{"n_layer": 9, "d_mlp": 448, "init": "uniform", "init_std_qkv": 0.0321, "optimizer": "soap_variant", "lr": 0.00638, "seq_len": 512, "dataset": "wikipedia_en"}
Each number is 128 + 24 x the weight over the matrix's rms, rounded and kept within 0 to 255. Layers, rows and columns count from 0. Numbers have three digits each.

# layer 4 MLP gate, 448x224, rms 0.116, rows 417-437, columns 0-223
141096156159141109181139131087110145142130091159175184126095132080154128112072121142185157091114170116141123117111114114103113111109125082177123127148129126145126094092133113148133131124096079140126124097094124114128118084131155121094134110129130159140079147137162146160145104113106182182117168123134155144135112100096109160098140109148173143121156103134096165084156082099128088136132091106134180161137125086104120117117147152158099175141162151143150121104137155178151120165107118126160113087101115201123143138120097117146150121141078103122120110121135084157105124173145107124120145168170157150098092104116150137158166120116099146106125101110090133127114124107125119125125
082173125160140151111145111129122130143121094174161138073125110119123139174124126136151141135156113120088129139119128119180120105097113140118131103125132142148103135089167139107163089142132161147106110104083108103157112102136105137167176108130133116153154091124122151133134077125082140174126140130124096097163139139121121110099142149172144152120161135113094123133158097135122152138126106169094144108130128103135160125097146090121163157142154086113090146113150144146124110112136131150156123125152134133144114096130111163118123085101104117110122138143144093119138183125149103114104117139140131117132115111089133148140107145106145127119139127093125178063145115126125133154133
125153124135126101159136096078119156140147166134123151113091163144139102102119117109123087143107119134148132133145163140140109126111118133143169125152140120116140091097106127178132131108105081127129111106147112150094154127110143122100086070139111107135171085111144170140119122072147155127078156142126088129149139136180112145111116098138176107113129159093126112152181151177144143106129130114122135095122123130094132084122134121124110137117162150088102102076128074128140151151099077114130099117104149125135152141139148133098161101110161154145087124122133138090126137150126174124136154157075118093146116091082132130095146144102130130130191143094154092149133144073167140134109
120089119140160122142107153090127154102144105106154112141114112143119152170159147133163143159078159136125132120131108095131094096124133155115117075089125123142130101136130140177150159111131103133152138125106093119104122109131117111130090118107100120140089152127135149120118118155140118118111105159119113121111117136128139092105145115128151135153168141134145116107134154119098090138144164123119112148103136123084124122119139186140148153114144143141116119109129085147132130096107120123116117134110138106152093123142105112094105126080097119205126138086147165122153109124154154170110094096099131124111131090167113132097110144092096119168135123116120115093131136106127108146151
124131092129168090142131128131112127138168144178104169168152097091120140103164112103138108100143117127160163117114156147133122144144182091143127091151144103121114151098099101154129099100129079083188090110157150170109134129164128136121191141143179131139113117112174151157139135152103169110121112105123106117118104159130157063100163112113155109104133141126123124150113168117137099099109131139173109131127162127122120120114127135105085138099108125153146135096156169170129117155121136130092117154145153091131112132115151108119117131151154144137152117108123125191122185116116098132137116147137140158152161091160123182096128145126111167159090133109101151157088120112140114100160
095127155186149138134136147130125154144115120088124125124115123108107121141160126132123134151080142132113117139109133055118109161174151127141157119141083104088148140102118137109088145131128121159105136149098130145142147201133102174128085145127064152117142101097142132187118117120142176179115089133122155164124232161100123108113118107149084071115085133114149110077132156104103116138173088051080165167080093120125136120111129104088121094180139149150106116150112166116142147136062112090190170140135096129135151175141129092059167165177093113133115106150100169120167092113100130115144093140098090128108158141113138119097113120126151129108147130130088106152086097085164162169106
111120133116070138111131148148116147135123090128110168141092106151162060111111145121148091141133117175127086133134128123133131155130148120149143103116107104130111150090105100138180092109105119105133114147128087116139150146155126129155154178082138119148131124126135144136137169110083086133166095083142144166081118135108158118123149110146160159149129125169118118119132100145045099123146160126152118155106135103100124144102142106100120146118127167134110120140117130145104122104101110140117171154107110180140175124143116139129093124153130149152147130104105130119158087124135100132106190104118092149130129124128090164171133157146123131124128138165105121130094120122131102129144
156143158101132169114137122096121127166088150120119100102120147111125114149118104122122164161141139165115113125165112109125151165108161158141168114135136118139127139130163125130125129164151128113144135135152174125178131111087155165132095103137165077142088168156143140133188164133131130156128132085098118125169098162093133142097162133154137098157141118150127155188126127143138114139108108151123133107092116117184082069113138117136083161118146121094097116108126121124119123133191118153084129134149158110156143150141128158124099119149095103202120152086137140131136152143144152143152134169176153129158114120101125111136118118114169108169123087163148132149119136179139121142107
125134154073117130156131150148137134079126092149127062130168155147126153114137122093114146113165134128113152112111103109137100136150123124159127091132147137174087167116149148157102126063156133093151126122151139132137159127095092111101103141110148113100119154146127116143149156122133145116123114146155106122140157134109135132102146137133081103128160150162150107109120122139106118110101150125176154140101122132133151146096124140120140130177116160120109180092158106147154110153156083144142116135106134182137166115126110156146147101102152107113101075141155057106150163190095106121120079113098121131163130132129112142107118120062090127130118111108090144114143092105132115141140
118098115120109109112131156115122155166115108148154133099135114146115122114103102103093145170127145059152154136144124156137072070135137137129093147160157168104160142175112114153149155127122139132121100162175102144113115112118145164132158098164142145141120126100148103160094162127139096143113098130138166128136147135150138134074079115138077137075118166136140133130119172082101106096146105114089153156103169135113146140109148149109098149094137118136130109144086103154099120170135110136137124144171142126129131077151061165147092115141110140133127074092117141138116126141150161123122107158105118137090107138172147157148130128143129136131130139090109106096114123116159113164169
099132118099178114126170123085103137145145109141074082164122156111128099142104142117124104124168153152103111116114164129093137143170116146143116124089125129090105148148162121127084176118102097159157069147151115126128138140128132080139123152122146098112161147179087115106140126111134144128111124110150123120137122140108157060130126102104082100149110136134168110187149143111102087100148126142147126164120132133115142127120112107116132123096126113175118118113121117142140084091139132138118116090087134100158157167143113081154142139119106115150172084113112143125123143141113151105135145129162127129088110139119110153123152099140119131178115121136120078147104099059144094131122
126140096162111092106130136075133101138103128133119110130136141171150103172087081098178144134109105121136151099165118122078159150129107121141121171116121145132123109075109110102146131172147128112130166123150075126105092125082118189091111101100122119153076148097154123140096153094102135071103098156113112150135140159115131104134124128130133120117121142106160147113115145125137102128164109124090157140159123136129153154114146103137115105157107117159148141123149135097163137142153141086162128103147126122145137120110153159130112123105147163155137129098167114115117068151132120120167096099133142133106108124110107149142127138120120087117139094153101124144172115166116133151139
160158158156110131153109108086128141116133138156140136106086141120142154121144128118158103129135157131128128101087120116102137104117134143089165149112118153128136127132138133125147118083155139099094127152119120126102138125159114114136096105104119106120131131134133102163162108161109103162081125113133130169073139131113153164137170130123092131146129133137139126092114127176110134111164127155157122147177122137146161152127119147117142123151152102159128151097140105123127114149143105125130121163143135114145088130159116114119127092144128116127110092133135132123130123134115139140133132125101138130156132124170114139136174108112146114160141072126155131116142082111136161167121
181144161162088121116146119137114115095111110144125111142145161150178179099101141104160123147138132154097118143146112139103109166127153120121112109080100170122151133159097086072147118132095088150144112092115128133133127142157177127137140122138109181112139143109129102151123138085112091071117106077136165148164116133135105107137153128095116118108117117150138115115149123126119081135126096092132095097138139128116134144141099121106091153123096142121105135134135136153138145081118079137132137147134114149127067132117126105084140141111110142154123098143120095139148169140133137139139138167082152091103133127113129156118078144093110123155132123107166148120150120122117115139119
111119103117123134139132174099139098119156114086133156115152146143132122121165146144169148116121122136074138115138135159142158104156120095121152169150134136113096147153131097120127156141121107163154134154137083152151181143162169135154119111093175108078108114203139130127165147120153122150130157131133107103170163117093134096131142165121117122111163135091117146119131151119110144161137141125104140147123131135142118119084115115158148082102119108157131174120115132119118115104118117098150091092115138119115115124146167075120109106145104108146149125140149125091108107124139148122149106109143083140122113130142120116097145079120118125114138120151186131162121142157172136129127
113160106162152126078186109081109159137094149132137159150140141134113139115141157112111164128085123098158151146093105135116151121116144143154144089147130139139134129130133064130134191151145120138189081107131129110086139145160108136131137152115129166148102130168110133100113146144128129133161083134126163113110153137185108104143116132133106111137129177114179133137138112108145096110127139131124131133136119147130133152124134135114121124136127142179155089071070155092125149155157130120141181179138121140146117156086125145145132103088106113113128124132144139088143106156096105136127140180134073122125125145148105181161156124094113111166162103140138111135093096096082103142155
106155130088142113176089092159119086067125122102137103180157132128094156111117165153119169162157156133121149132122124108143139109147103096093095166135106099101130152128132116151160094110157155153088143162133121143159153154096136104087122114090124148175120091118083125144158097146122114082133095159130136106123154137149109111149101121148157093133120127135151151138107153160091157111163146143148125130135130085138124128123145117132142137108110148151094164127144116112113133114113117165127118123146129089076150135142154135128159118111139149106107108140148111107140087114117170115142159135106116116137162121131130105129074099095117131158123096127125144140143122092124140133111
136160123144146148122148130128152132141115176102155143118117110129142100130194139119135133147167110113110124122148151115117150138142133107148159080153132179130142130135122123115130101122146140155089127087182182137110127109157113139131116147089146093145133133160119109131179104110147140117127156110098126147125173133120145116136156202125101123142147126153115157126130168153131135140100144113116168131146113142117146120145125083152133152096166112110124116127109131156155169105131145120102102164138125121066148146144151170137096163146083125151156172127129137101154092132068130154108114162146105105119133098149119130126171171160105117076104145103095075114143152111112140175144
105155130120138128156146135123125151137165130107112143095179148109130138107139074140123144113117114138103094110154160096157133157107170124158137125154181113085105081138103130118150149121123118126135114139110121113145130101082087193134146117128191116133103136149136121102111174157118140121117131109138137101155110125116137165119148134140136108150145122123080129097149102111162099130143131118164175158115137149116156093129131160106116137109165136109130112114126095136128116078092124134086104096139102101136117167154093147120147135095140171124148104164115130092127099095122145113130146133122116130116103114106154130151136126104103126126111110159167132129134136106117128146113
072120107116152121095138146108142106114118143133112120106151113119143131110143128136139131082118102151098149103112126136109121158148094183098118136121152135099121129128131081106152139138063119154140151166097173090125167136101109161127147128092115177130155136153166106121105090105083135113122120117110067112112141079174147133108085131143106144136115102145138132125165121097117133096172160130149104137135138117116158109140156123113126118139122082128136162132150134125105113143139095158123144099136140145130091103126125107128120126072103104093144097142087130145132140124099128156121102149117170115111150130151130123063121140149124120105161108110115132138171094132151110092124
153105125126128095168142124128152140123150159130094101106094112089122133100111068128142122130118135160085130116146150130104126119119136117121140162093075105155112092096140098138142166169091113131109159133128111076133145087112149134117191113143125129118089103111110124123157114113079149118141128155143088172136129142159139144117120135141130114102149114094156114157137161097120128104106136109173091138120131147120143125114105080142146112126150153131135145103149131144166139122114107086134109107094143137125153063152185157082128122153147076090151144128093133140145167126125121119089142137150118099157100114162110164144113129140087151126090139151146101125143120120144120158161
# layer 4 MLP up, 448x224, rms 0.114, rows 417-437, columns 0-223
137180141122121140133144123108133117120118117122116138133129132126144102060128121107176176074178129121176169117161140147115127172140157148140134138118130091182140119114138137103115098162120101179134147144112165128104124158118126163111116135137104140147140109136179159147146127161077105108168166043109154146117127137173109073098138156111076112099123125145123163124120101159158101110151093159134101116120157148127120163131164126168111135106139120150141112126164153102084107111155121095106106137120122157146109100115145186109104111100128131134162129107114097131114071127103121131088115132111134140139135099135131110123157142107133098162160110154156153130164126174097135117140
141110121094129112134142121128162154087109109123082117154124133152097145113148135128149118109112124114187145141147117132121137154070142092147152162123126109139158136139154113146151129105152129089135127142125127110089154112164126119128134180125137102109090124107134167087093153099126100123126117109110141107134111144123123171113090113093125124105089116118131126134103111154137081134117173151176134145155085153095140166158124113118127120137135132146132146169094102074140124125167122125103142176111127147093123175121111120173128113122151129191095110119138120131122066121138153141161129108109136121166130133142124153102166128090125124124126143113115089100104141124113111086140
170152116120120143148122119089125147128141139125140144140139132139125100125140140105126168119151131103108143138147095123138137085096146108159155099138108132183178105076155145128130125169170083125128127169124118151116120126066107096121101109180115104158117172142106144177139121095136112173156136135122120120120107117129128129135082122119110131146096122110105139190119124152128094110104171163126135124148104177134071139103182148120120123123163120158121103085102131085102135137091133142104138189153108133105152111113094120133148115081099148098111106118131142081182110119135097120133106117143103157145122144172117156098153179117156123136178093115129092121156145129142141132182
091144132116136139137097157102097154137158134116110075124140141144146100150150142117166144109119126108118145126097144160119132072131147148134133103105137137165127140097126147118164130071110117135140149121108136155109106137082112127142138179097131124110125182116104145126089103143157100121169169121084083152104112130128138121138131073148153135121080102133145147184096156123105103090130131167137125115107132146125127141145137131139091131137123077151121135109161163132158127173094117142084106143149127094128135126117119126069129142107124120135135132114139118130150086140160128142108115070087163156103145107093142133136103150132124097110151120148151131150123096131126114121125
103131132115147094147146178107110118140132145119118134135134136140115145076164118145109135123148143158125153110136143129156128134122151096135073120163117078172129160124109076137162098096127122170146118078129109120136121114135137151160180146169139134145091162127186118127168060132089146082097122161153119149127114108168115116113170126133096108110126124101130143152149150149079125122134132114128091100154134161134120141156105157141119119102140124159078132107130099160142118118124116152092114163127151114172087150097141153135134076110127136130106169091143126143102169109115135128123114106133133160152109089101113132128135123093158115136141105074097122139103120136128126105138
149090100116133111113105144113178134147082120138110093105127110112137150135134148113168116131123126111126090167158140104140174106123161113170137150088127154173110116142091125098099141167169126131158143162127163159134074094142136169087091125161128108129089145151147157140133154141164119150134106142142093148135138165180149149128123112153077109134117090125137127113114119104165101119130139091155143092138103100137134126112069205148124137094135172123130098163063121145132096127147121160156126088120139101115161142117096106110131119152074106114130062157155175123125130137138123076175126122124083154128096148143149155186129148103164135080108079163083127087169121147120149177130
121116143140093126146132148122105153134110136136115090152160158157123142125135130145174172124125109136102136117118119120100126126146119139124127138098137105129160137168165141131105110080116112156139150163121118135105128104114107140127137118156121129093148103176145142127140189158154117145147119142123150139155121099184094121131133149130152111140175138153084092099183191102134111127162077141096138135159136164119127058132133134130146151094124066101124103120139091109155127138134124132119122112089125127108105089088137129164133103118109109157111062167102109158132169097092138127145118114134125113104124100130125147136101107157127112131105106107096125134136115132080129113147
114106122134118103153175107139114082099134130138124129158132146138113106085105135131165128095149082106204118135123164136075103141149162139161067104096120134107172143104094116092109115095130148105172115166140101123126146116136094130135149158138122125119142148086112166155126084121086088157146131161147105092156122103121104176166130146157108147112150113123120108122146114111082179123117118163134100158133174136106128171147094147085140117103127137136135161150109156110108127117112158121124114120133092114106139121163128131101140099131135131119130112152126117118132113149122153111160115093136171152139112186123109121161130121142096150085144174127107131108123101084177169124137
126145130138103120144139152119127111096133127110113158133094114140178113175126121115089117126168082090147165124123128091142096153144112109104128097123106127097122098155141131109135109117154129102081112094143129126120129132150125134137127109139120167148090120106156104104137079120120141148115120134101104086124095143102140110106132130146129161128093136142104169132080146107082104142108159117112136147152176140125122112146144136119131080133165181104105095097134172152134088187110171183111144117185164151100131110143114153137114126107135145126108119140128120162065111131113080150167153127121113104108144055095142168148116096167150116143144097157103121094114157133084116145110
145095114108140151158120088119065087120105124125136118133073103115174151130117154154158152100127175118140115113142163131119134147179108121135112123114121136130154153145153163133159122115086120152116102101121085080147153114121142108167125138118112159115138110130120136109111133149120147088175141133120102134152136101155097148141147109162126083140121147095118142146161118153123121089121104127145112124096136112110133127133168105165132138162121133161108131082153146102156105127109167157125156148115143126139100138093090131146084150100129112135156133119142115127142105092138137154113136140095116108168113124111092098141152068115112118127112107139165129084154078134101117114124
104182149126140161115110161138077125104169148142112110116180093131146129118121082111100167117147129135094123112110124163162136147126160131085100147114146164109136072065108107171120151108121084179100122088122129124151122138064133137109135157155118128129109167166159180129122127168136174114116139092133170126116107154143146055107128106140144181092116145148151138153175149120153087108170082086174122081122146130141112136131075128146130132070134150150129113107140104092124135104153129190123124128122115123114108121125111143142139183071116158112164117117101103120104128071087171115171102141117139130116134113100149135143134089165057105156098124142128120134125181116099096157161
146132118144161161072151141115168112092121146096143109124137112137138152176117095162136145106094166117113139101087150157107136112124115101144115119147172121114129105107135158088161137128141154104129112163123151089136110149152164137109127151141171125120098180131123198122113145120105164146128118138117122154139144100122151134115146139150106107124136195136125134118125114102117144096110147153131098138112113137116110138115121147156170127134138149152128137141143092096164152108122141151147091092198126151100151088165108156084159139112097141157151121173125103125129127111142174077096087111094140124119142131111114135138150137131163151175113136085107146106117126111126099105154
130123123130131115151140104093124116123151155124128126130131119114121098099123148120151117167131178125148123120121125165108112172106104095095125127150101147094149129115127105149121121138095100161129118142110129125100147093132127075144124101128153102099122110154157113148115122144105082136113130111141118155116146170096149139143128122162122162115109106154121148108138124147159154131133149117143133132138145136085164172139124097180084113144139086145104146099112149108174128133134104073091103090134124097166107133131119103096126130159124136093117135107129113134110150139101150121133139140103152129147157100127125142167154117107068149155159163115116141126132132152109137149071
135148107132156102051143115132112133095135109117139148135116143159185101143100147119142101152111132117129089133117094173110125135100158084152099088071086168146127141103140097120119084110131123102133138111113136119125127118143143126103148098109139122138110165113130170138147109121133107154091123121165121148127090143146064173122140128144129121110125114141121106142138073105143093091131130111139084179135099139102118115155100161111172115123143127136145136170123116135123141153095130138149136161145142077136123093144157090104146122091099154176137131113133132128131152125156118106173127111132113187163144131127071112146093144153143124116113094094149149103125127185168106113162
132132139100136135071121134175148084091138116148156078115161127105117129099100091130091115130096086120112138125122145115133168095081149172094115137122140147129151125105130116093153094090158099081121114109141107135080127170079111107154123142131118117117122181076109123120131101179115118107116123141150146108117177134122132126156117139127104115173130095120113147136097129126164105149152112126129111160163122139094123128141108102137166143108123090098143105126122126135178124169150132121117121156136103116098117136112140152162099147089136130143147139130117128115116166117140116151182163129127175125149132141142122137129103143127133121161133125138155149170153121104116128127146
080144125128091121111130131148159104116157124104159131133087133143159133131136116109096080083147118116191154135161103085156148159108140110111115175136147107143068080106123113101145151159164136187140166086122119104099122126139137078128121079118082111168175080160140188110123135162125183111171144160064165137148112114146124091156156109167179151120167110141150165157126155092136117149120179133140095113163130118133127143102111102129124093075135116165137099145147159109146140159096172103132138117125113097123107148057105100117115104101151103132109161115157120073099091137107111112146115150133111121102184134173149133141144068160125142097121171153092123144089111103175158121120
152141122133148145118147147098147109156161141157120139145131137121085154106116126098147118136130112136104104093139126087145114145151139152124126124071090118142141129149131143142110129116124095152125127150172158135111104110101134134082097105133110101134125131158137128122137123117129097149130095088113110140118138125155134118115152144113086158123144141106134100092140146122121137131100127126131133144089085116131140152094122097129147151132170159165104119100123137147150152090175140075122097087139138162153152112151125136105129131168162126143132162125145160144123159157099116156144150136127135152121156083192110124094123113096099143135127144148132139129081119141143127108090
142143151108150154165144132158113100135121156152102111133101151116136110142138149109137094146112145129112107120157130157122149105130104098140117132109135089145136151135086105114161138137137117132139104077099146128102114091130115115097097131103103113140132125180122093134156155117129162134080137101149126126139126118180134109152161148164126157118154107125137121149085117128144128119148128124138166134138123115122131108133104163128153132133166122093119119118116082117147139129128143129140121186145127103101122133130135136093142156135062133128120119164127117076112134142109210130128130163145064117123158092106134158127157103103171129113111107136111096141153128138122139165092
144119143118125116130118167107132094137123153160144136121151146103124117137137154121144137097146124116113118150151135150103102146099181153131132099102107141127130129116095121111197132138132092102102148135094143109152162153141131162124126157108108139077099127098145143134110141156140117140154159158172121122149109111121094137144133144127121119128129098131122144113094116154134110114109108142109146136126159124116140114112158136117104112119132118103110101156160138111097138130130114101108106143143130143112158113124123149117102108134135112114171131117150131139173120100121136151119165119107099140133151114114134141162125107102141087101134105126120103140136151154147125146147
127154119151122100119120089132118094165116082085137213096117116128103087130106108119126122123125158143131133108146099087134127114109127105135165140133123148135165093120158177132105116137134113155147112083100121178143089115146090136150078110090104097127102116157115101150153153137141117153177119110112147137172117173134117152129140119112136117130106148154144148123124099139112116150124150153141137141127123150143099150175171104096143103144091143140104082132141110115133147159152146077097088141122103126134167166116150151121072063139120166144105134106159107126136125136131148140140141120186089136146154171115123120153112102146146117087164145126147124134065159108092154131144
097122122142097107135115147135138116164124118150148108128127080109140091075160143068153134137159128097120105131116162167147158113165133107143127172103147138156136142107096131164140126177112129135155138158169088123127081141127099078162138119125077130125146137104133150161120148135135130092158157139120092148110159123151149100161137098141107138114136120105079144146118101129073100153144136123115143126137144149147146137071126122169110108111112143146116183094141144158161117132139114159156137112093105082096165120129131117136149115113160174137133126151120115147160126166111111167126124122119131123126132118134099166094048098131075165085115099123130092119124128075156124136123
# layer 4 MLP down (transposed), 448x224, rms 0.108, rows 417-437, columns 0-223
106116138127123149117082148114120129075132131123093116123103103112172140151132119140144118135146087100126134113144110141093130129100134111120137110097126155102121149102109093117116127072117111122141107164089140113176142117115119103149126149158139134072112143111115081110157128089156120073144129132148095086101118107152096096139118149137119081162132182111144132121112145125120085092150112160133115132141145156166114158113118164142120138122126100101117129126093132087134077126096099121121093121092111155144099125151126089132170113107069139129128156124103141156135055106165141129161144152137099063125124150121166123092100091124108112115112149151105142085142142165168092147136
135123166108095116131070127142169080148157170136109135113165164128130146140143177141133178122122146112120125172120118183129145123086130135172145148149137113118128128143117098122100115096145181124136116134120134112080091151129121131106119092148149149104121116166166170153132133135127139138098088169104111107132149110186116124179114117124084176119114129136137142098133135134105142118156186140138095156146097111112181065122133110131098160122161143094124136128092133107102087152119128154118162104110119127101143112156127147128131114117126150135157174140150102153139121113092148139106168139149143132112118099155095122097096134131147122139151119144119126120168117102091138117104
110144107142073136150097142115132116104132146157116084117128101128148107110136167156102140135146134168130156088134123126155079153151140123089126152145123111144121119137163099118137148123121158135119095181128124100157093157110144187144147163157144128113088155137096127174151125113088157146145133114124120163155135145116123152132135138163123190145100084145145171133132100127150134138092115146085169140134118134145152104160074109117141167101145125159112149120170142111128152122170123153116127158115118154138152129114125119169141179135155103140145114126160160147139133152121151094113104138137099129082118068131161130151082151107108152143129104132120083152138134134200162111061
122119122140150153117121142125134145148074096130150137149159151132125129101165162128132101158154123173146076114130143134133177103127148077131109105153124138116134136135141146126109111107134164155137107140125163093144135169136147139127095120122149179152133149125125137143133074163125142122126165106137128145147120106147169112104114120151146142110129111148138119100137112116127133127096197121129112124169148144143106090150125140148185125144120164102120119135132125108135116151114167151116141137038102121140121106108160196075096128149139142146127083130134156120070115128102127134123124100132136086145126102122117138102130069138105097107124155125106093119095127119143105122095
141153133120102085158103107132107144109126152123128118169163130087120097102162119122136086125133118099094141093116118137165124131155158109150102126148125130069114111145128115121147025117122097117139134074161128153111110117170098134148130137083150138127127100139184090136145164116138189096129095095165138143135121108108101136143170146134131079097123097131132116146172118128136146144108101113152129115115132128178103117085130135122136126137175126139148140145129146172057177124148116129100154138141094129128115141141114096143116106121105112134133133086097122149135101130113150149179134127123141103153130104116101133138092116112150091195133133148121140155106093146116176065117
123140162132129166146101163142082150122174115111142149120129094118145132150182157095127103134145139150110240120120111146116057159064104134150105159149125088166157131148161092084168151129174184167105128107177125129073131125130138097101142104126121147069137096115129136115143182120126121125135099150147099165128154107114147178130109135136138102115106136088125123118170123113127127136078129092129137130109185146135099108128135145102141111079160148122113106106143137119180163153159125097114076094184087115084093139146106103150106134127144150103146086149123089116134074118132130108131132142136169156111135157087153159099119135137160104108111142130122139115115146112130151120133
134173152114120134112120098123103136138128106089142144131157121149156134163106129138148150119123159122163156078174122101086116138151129153137115120127118150139133127175112138141109129148149159101127122150123140158137162147139122114144153113118168141145120098188151133073149138109134112120134109129073117123107118121121100137127150140138146141138116109091131130139137105124143120134187118123173162110168131162142128173129127146102139124107172134167083083097104135150078127139129144142117093112147136120167109147116141071106121060107150143146182151138129150093119111109134123103130135141162173120121131089104135147105116165149124114126119119153111135124161124144119092112140
127131142115112106103104150126143135134092145125121156154155122135127114116131143072084102145118171088146126090116102119128150131110113142093143126132184102143080120154148153124146091141135145121125103116163109106164116106111110130163100137142131175185103075106144170122190141108114123165181136109141108102165171158166148140097117126129113124086156086097093118104131102135129133163113112079116100105130135074077128135130135085129134106116127181127166127108151158139104180119132158133116143102147141132157095153123150147142159141113143111125139140101143148095145118125108126156068125127120125112116141108129173090144145120102083113095087121114139163151167115110126149119119
156181141133157084128116085101110136132120119091140141132141126151184123139138099144102149187111118144109155166135118148105103132114107093178102102149124124126135107083163109156124127117144159161126123158131123138116110134107123186148099165072148135145149146148123170118112110113143143152098165083173174128143126131103108132133144092091135148081139110129108115150123160104103126148111106101124097130119102120154131124078195125136118134158133119177142134144126132143137140126130100128115106144109152121101086125110153119163165149172130131174112071118116160132133125117088115107127099169166154161120145122142141153164160125156124177069168142164155133109129117125098144151140
113133136128170110132110176134148115117138143150095146126101125140120165089176095122129122133134157142116117124101096162122152127120143123113143117127139099090147091109127127130158138117123089116150118113171142120114132113102075140120071161160136158150131128124167143152139148106135156169131125078132148107111159147119091132114131098081109165083125110104122144103115155068102173145112117142147140117130129152095118194100143168097122139141126163110127179165118132118114167114124081144112161116164143117142125123144138166146197157129120115150133146133154135116151104163081134096144133101130118120095134150120137088127150128125127119081126135113107105135119140126154147156130
127182122119125115117130132178114144137135094099135118128138114098170147118150078075109137127097128153103117113124135148145104170139131166100145144141132133128144082157150150186146154124124085170163113127110104122091179118103139116146112167112132116112134119130130132108145064142076108181123169109118145164185106170122173115102131168084196169143148134139144153094142165189126086134149122115109129120125120122155116132103100127141123125141116127146166159101149133130129135126101114135087111144115111082153114130121092127130114069100093105136118131112145144136132111118142147137156141140120130126108095140086119121091080116125132144130151117122116098115101081102143133146137
123109128159132130099122101157151116128144081106127145124110143162147111137109119120117144111093086149128087121088114129097134148146115085139104116146168140140158090116129111129127113154165130159147126147137101122142127097104172113178161094165144108151121159079098128088137127129134162109106144156126116122144175114124187120136130127128122131084145150117159135127083114118160150165134129154102144154150131158096174097143142097118111129149147111164110153141136144156119136064138146109122110111132125072132122119118177133143131115147137159130151068168158111117166133149111124088120120142125113108132131150134166140109149144157172125142139147135132115132135126132141122129178
143129152115130127156143113102090090134124098094125165102140107124135152147089076108122114131147132135118173092130131155114108089113161103124134128106149110114144137115139136121154126126108147147118143107125143118124140100112151076125100116095114155139098158119126110172095125158157123164062092135127113139101118115120102187098149141124141174131095129140124140109113144113150102102136151117146125148154110121122088127191093168094133112123129103143112102149148113062138132156142142132177109105133108125139092157089125151130146096137132155111109117143165117124134135132139122129119134138154154141150140145113124131135169144065142120159127139096095136124106146111126151119151
187112165127156104174134150083102175149093112161152185107124117120123130146144116121121146123148136124143090153128109133118118133107086156150131128135117104063130131113129101131158141154120107115154106079058143150139129132143137128122093119133103147151172134135158107072134127131120171100160122144138109156184109048073112092130116123133107165146132142095117134141116146141130150103107118134106158125121146161148173077084134154110142132168138127115138100129123153166096113107115073117142145165176167162142122139175130119106168147152107108137098163162110123121107129167115107120153130078109118133128141149113102065165144120116148113127100149120131116121161113111106140127134
139146111140110101124146108148104111095136092109117117095136145129188118091153132158132131131118182155109139130140129100088148114101104126132153097143099104143121153153120118144118097138127121178146137144111114113107079133118095166150120109120111139175123149084113155117084121098076122154124113116158138142124106086161141088135160142106166081115120125124143115152161097144114173121138087092116113105122121113155138112126097121128153090165179115129118119127176125144123117094148129153148091083140128142148128144120140114136088160144097099115134119126117115155120131118137077107115137114154104087153124118118117065133129129092148133160097105150068081137093114125135120125116
123129096102083106118144145159127139108116104123126122113132146159105146152122143147157137173107074154107092135123138163090132118106101136156122089116137128152133094093119086119164147131118141144176131154171121121173116139173126132107136154138131137113113112129133130141184137126120125108141101161079106113118135127109127120130098127110113147106118119160165151102101145075085084157088123107119144191142122107178159092109150124127122114116131109150113125113159144125184119167079164126164150121188121143134096156124136111125135174162134114073144123142160169122076122110183113129134120157125122163115129110129134111111147107143110170083111129129163118107175147098119159140128
191105120108154114080165073127143157160132091111105110123131151126130123126125058172158135099116126139151140149113139163125135115116110102142102138106094149176131142141108114140117138140124123115150106116107133081144132118140129108109161116126092127116126120172127124134129158142124106111168145118124111145123137108106155131166150154105135146122125124157124110105121131115114102133098158129184103144120063126152109132132062137113163133127135117083100160127102143155138122091182113083124142099102093120151128118137108118119107128140095154150110148124128163119143125151118096114148102138130123091162135147125095102130172155135133110115167160162131100116119084145126128136123
124106143129156156152094123125119149142097157142119158112127105130130136111144147129107114156112103159127134151112170114108112129132094112170144145165107117121099132119161107137082161085143091130091153105139134146127134163158151103111128143142118140104110119153136121135117135134141130102090100127111099122110108125124145144146104148090096161113109111134076168087130107141126121094180089143154154154122130103184150180154114118105139095102111152105143122157132098144126128160123143169127094152139088119091093150114123150114123118127126107111148112135115112146138135116122156124100146113138112095160091104163185120163113141160098129113124140158119126131140130135127151109102
154127086120146118121146131117100113110115135093078141159146134153151123142148115164141101139175093160092133115123125114134115122107134088121134170155120122144157184160137109147143122125146132165087172094103147087116107115128113141172118088116118193154111136171133116130122132146104118101122112122116147094189152131123115157126134097088108089127159143091123126115085108123117110149126137152140163101111098118146088090090148140134120119102143145111126086153133149119109110103115119156132121129163129143149132148121108143150139128129115140094101120120121127106141162165113149114124124136132115155138126126128159134120148146107149168146096150129150138112154110109099147105172
157127123114181139098065127080151115138130151132160122136121140128105097150131143135140118128144183144133181084140136133111089156112097087121122099159104123116092072115120118119110117108134128085125145127101136109075118174162107146173098102116155135089124132114120137152143133131106134131094134161133145143196120149114084118133114125148130121153133157112115126155131141148122146129136126147075195125126153116088069098125131140127131145128127181098097120121102150124123143133126154096135162151149116150147169105103142166115134109147202123142114166119130122160192123173136109101146114121081104090146123101110130110146155137100117125146123130113132110119104127114098147125125
111103135086120117143098140161091157125109098110067091135106161100114155078099124090192067168099122140133103121085125144132109131158143087059090108135146160158136110129111136147126148184104097127128158130147137121149127121079115153106122148121101105154154130098103138109149132103143170141127156109137167168167110154125145120149099144148116107096155123148090113158131134078144129110115189125147079122139134107101132138120068110101082119126120113139079117120136147112137094161137109143112120136112158147142113127143102127103122119172133142142141143180138127116146163138099129131118116153152111104110119106098117118048124123090135136112080121121164126117168111112141114152169